Weights of a small transformer language model: a variant of Adam for these matrices.
Each number is 500 + 50 x the weight over its row's rms, rounded and kept within 0 to 999. Layers, rows and columns count from 0. Numbers have three digits each. The size before them is the row's rms in percent of the matrix's.

# layer 4 attention value, 32x96, rms 0.132, rows 0-31, columns 0-95
093:535421502480493456598425523500487406452579477542518584498563491493538518562462475492375518560480528348519487493520556400530504511558431465512571491494560492526498509521480394517479382452538516409590417463567498442525363491512495493542519505470467532505484489514482505539503445506444501500
093:443452496430528481477498518498471397545409501491493394517469540421558630491516541531378523442452470542534503471598560464575466471521518425460491510476438454512495510481562514486492500533556479413505422439451462503519404603536538553439607463538478536553463440514457438508522503490427507558
092:539457481643443536391410410540501571394499629435487514520527526446402510499477530527424513539496485521489402471423553498479499455482465539546484502495519483500478509481500578473502439495482463502460540418564494506463543550558542508465459372566523562518488554558459568522476421507452515546
082:500543597426537481502616523534475503486398407531523440489492475486560598496526427454544491421520478403506563504525558466534454488501504510403386619439463492484526521496499468502496462557535455506547443485471505504552455490452452531492446603458525463492524436501544476479625493502608493580
089:467541538475514465603555562517512491629527403560462467495585502509555431591498437435566534677513496520486505542584542428534501396461445481532456406494527512483466465498469422504504501477463503483510451571477482485554621489462446533516530463473480427515539505432501482517515549489563497461
093:548425582551510568418448465536494541498490496501494527534531487511547542517463426436423506564490490395537524472449598466526506408517363486472501558516475465533431428512491466485488413476456414477521466544541500468493513516464429548507440571565479442492539598552470491432526403488556508367
101:507447448559500452444366494514490555488501521505500584483663457517479499469439397481434519522486492358522492548446528448441506618541455489533552496493495479518462525533504488508493467462452421398516568513578482448428461477538495495590536524562510537489528527559464618471505457496457509450
102:531475447496423603499460474456498421428605607453546603494447469471526460516454482577543434433501519423502519448412489525508547625482620455584572530511522516510599491533486562507497485485516516559535574514519522513517440434522528432517450555460471534451467474437510445487397506504484506506
082:468456472528560466629493488516499480484489495471473412523660544460484450486478565531369543516474477525518481536525566480576432527541478484542484448527467470485438515497524452479494382486494528420548413413497472488592476566553483558534569395492564536523443468554426512519500461482422496568
114:508467556443600553565601484449523441453499484470493501467330526507532447485542556550509555301482497591514565488500446607535472449529451513500451532518486499506507513510527563489512453494560564538473473498431453506584420514486509482500407553473534428494481480495520465474457470498441485447
080:469569482476498435432469479524494565577450405474522520514375513598543546431528509506459484535486566577495514465507424497455503456543434527465406504470444489486454435510521551508515603536496432487379502553489465497444512511430545509455568448569532473530534631508601510429453500489533478411
105:488463465506483478548546512461480574583499461561456559467639460473525449455492460438518491532491456471534529526489493533481520604531510438456630481458478481524509573579494388491477574500432477402518535531456531516364546452532452485597502580501438508472578453505453489470536600472560481464
105:501529387501420611611396460461515513490512539575460568536516484452444477614493614516472438591501494481504442459442580562516551474470546475470507505598576509559570472536487484483499459513457450438502466448449472536439485496541555465524444409495416572483565444498456516511522540488464485503
104:456446437443408612439467531463493425480614587460532501489478480487536487469465465619457494440506496546510563500519510528588509550524670488574509499543466495497493435514497498499515601477480466488470546547464435511590432498505560438536575506457465585506470500394508447456459531483452505463
109:518501460622550453409443463540508611465497591440519543548583520507447489426489516507493502478518503565457452481497430478392505548495500511597527414471514495475411467474465547500514496508483572577477504469621559481489537483483508440531555395555622543495493568572516523535462480497450511589
087:542535599470424498353518560525495530507491499484511546514553471516611563555437349475581455530513508443497587474488551478508459578478540467460465557452430494462458399460498471485492506502512493576476443573554561467595452510450473464461487599493453512485417561444542490469552503490538513527
110:512479520495495589405488467541484548540470466542484545478380497527561540440506412457470427573499508396527523476475553529571542360517447481476456588583506484515509469502506578479495409505518395505496543505498418470432455511476537475484483492536472508516604522455540522430538442512595499378
105:480449533518539453494478474510503453546483509449494612476551511588555439445456396523519632518474533537511495486469432452455468413504415571623565443467474494488452478531505546500530406475487426509432435543514436473503562511529494519558622461529541502520492569475581486438494413491461502406
109:531569535558440450403539497498525505464485507566456497525534484533440528586485494421629455584525480522460476531447535561325491552457533533381466517584521532482490457425502405485484517473490505548501460521528550518561549518522493511409463573484435479478483513598477572595526561510513504504
107:498560402465468436592454482454472519491404440474524494527455504493504561457489603548403387428470566422526517465474495503612505552569465446471446572461440466524531500551527529524488642563527440423465586430480526484416398515504518527485573483524527489513500493563471488496479490497458480504
107:486419455449463496533404531469472434446523480464534527488559458504525489518464502547392539493476506394548563510488531414609509604586450485527564561471443464549498527549517482542497528492482388366501542532486475492523394499532483531602551555535495510490466489507441484428437458484380499476
108:489524448516418537410446521544497567476510577597494510503556483523473605513450499441535372533542489409459512455509522534458548508452548468539523520589575517504494541457477601472513544477520477582575431504567516475461446469509509410447489447479492594491585504478476522595625543515456504564
100:492474462428505565588385515470505349543585399548558482497349489575506527510516529555402531555506507521496507506528502518531558418524465515524449459530534502509488398530505521554520437487508426488518463520488404493559366495489565505492532438478504517514534487491558500484454538499459491399
105:527504540537531535400547436511504544416434609417493509531478500482479581496492498555524463370509476558485518429419543574483445537467597470461420552509508498483512413468516570481512430519539561598488481433523553497572378525482521446464430535496561554472466506533552542519568444491490496584
091:520525431519505334558475535481483500494463458429518476546535516517521558476496546529446453447477532507507489531507445429533481580531426529474433496387420487475440460531523480530482673545515476474493569472485572491470478523461485628480584482520596474511411521539469519501428555511437495578
114:458492464532582552434458464567492625508496577467510481455491535480452478354535539542434564437504510583488448479554421499541516435522486537588525455475515494485464619510481635491516471490497547478443559441525457483427528481498562446555485373525593545509548528483520529467552449497486492542
104:502523510535490368350528545511478581567456497473509420493516496483497578423540443476523413427504467517496528556557434489462500574514535497435441538411414500481509539475520529516477668536509483565482620526523579509425509488469479517433528583533532467495475509494495544493518564518544508561
119:490441526460600478672495535464512445563549385518497526466495517508540406528519482509474630550483517481522482579519479425533492469526391526546549413458521495514465493556493403525502407480473541384508495526484464493493560488499463557589527454496471390510503484516520480463431491489513500411
095:441479492493591433532502514522488502535420474533472379528517573438503553468538594478366508478484462557508462514606525492550469424534426452436455486489472466495401507483527493488486498500547521414532394402485479491531445582495512579474568412509537545552493474572442514542575515498422504566
109:460563386454445456622429497486481547572465456536511612486513494513499507502479514530414460552476557448533454451461509477574535441489384522508525546426483490515553566579501502513489566542475419422465507473477457507339487505498559522519570356508466558526544487453525485467511529490502483460
093:571590507541445550457517468500530563437524560456519575489362505563502479505479510507627379497528549489460481454422452540516543417462511519547423508534553533495537450483462595493525535516492512632446632530525549501471556458453484457482422496486490429478547563448543490530475470524563496519
076:463446549488551528491582448504500431455419556448451409539425559485519573477496557535448485425464450604507505443512577558547432408505550461493411513531436473485489421462566582464517406531553491506473440420427465485555430609527510520468519480510509559530448467509492497542544454493441496588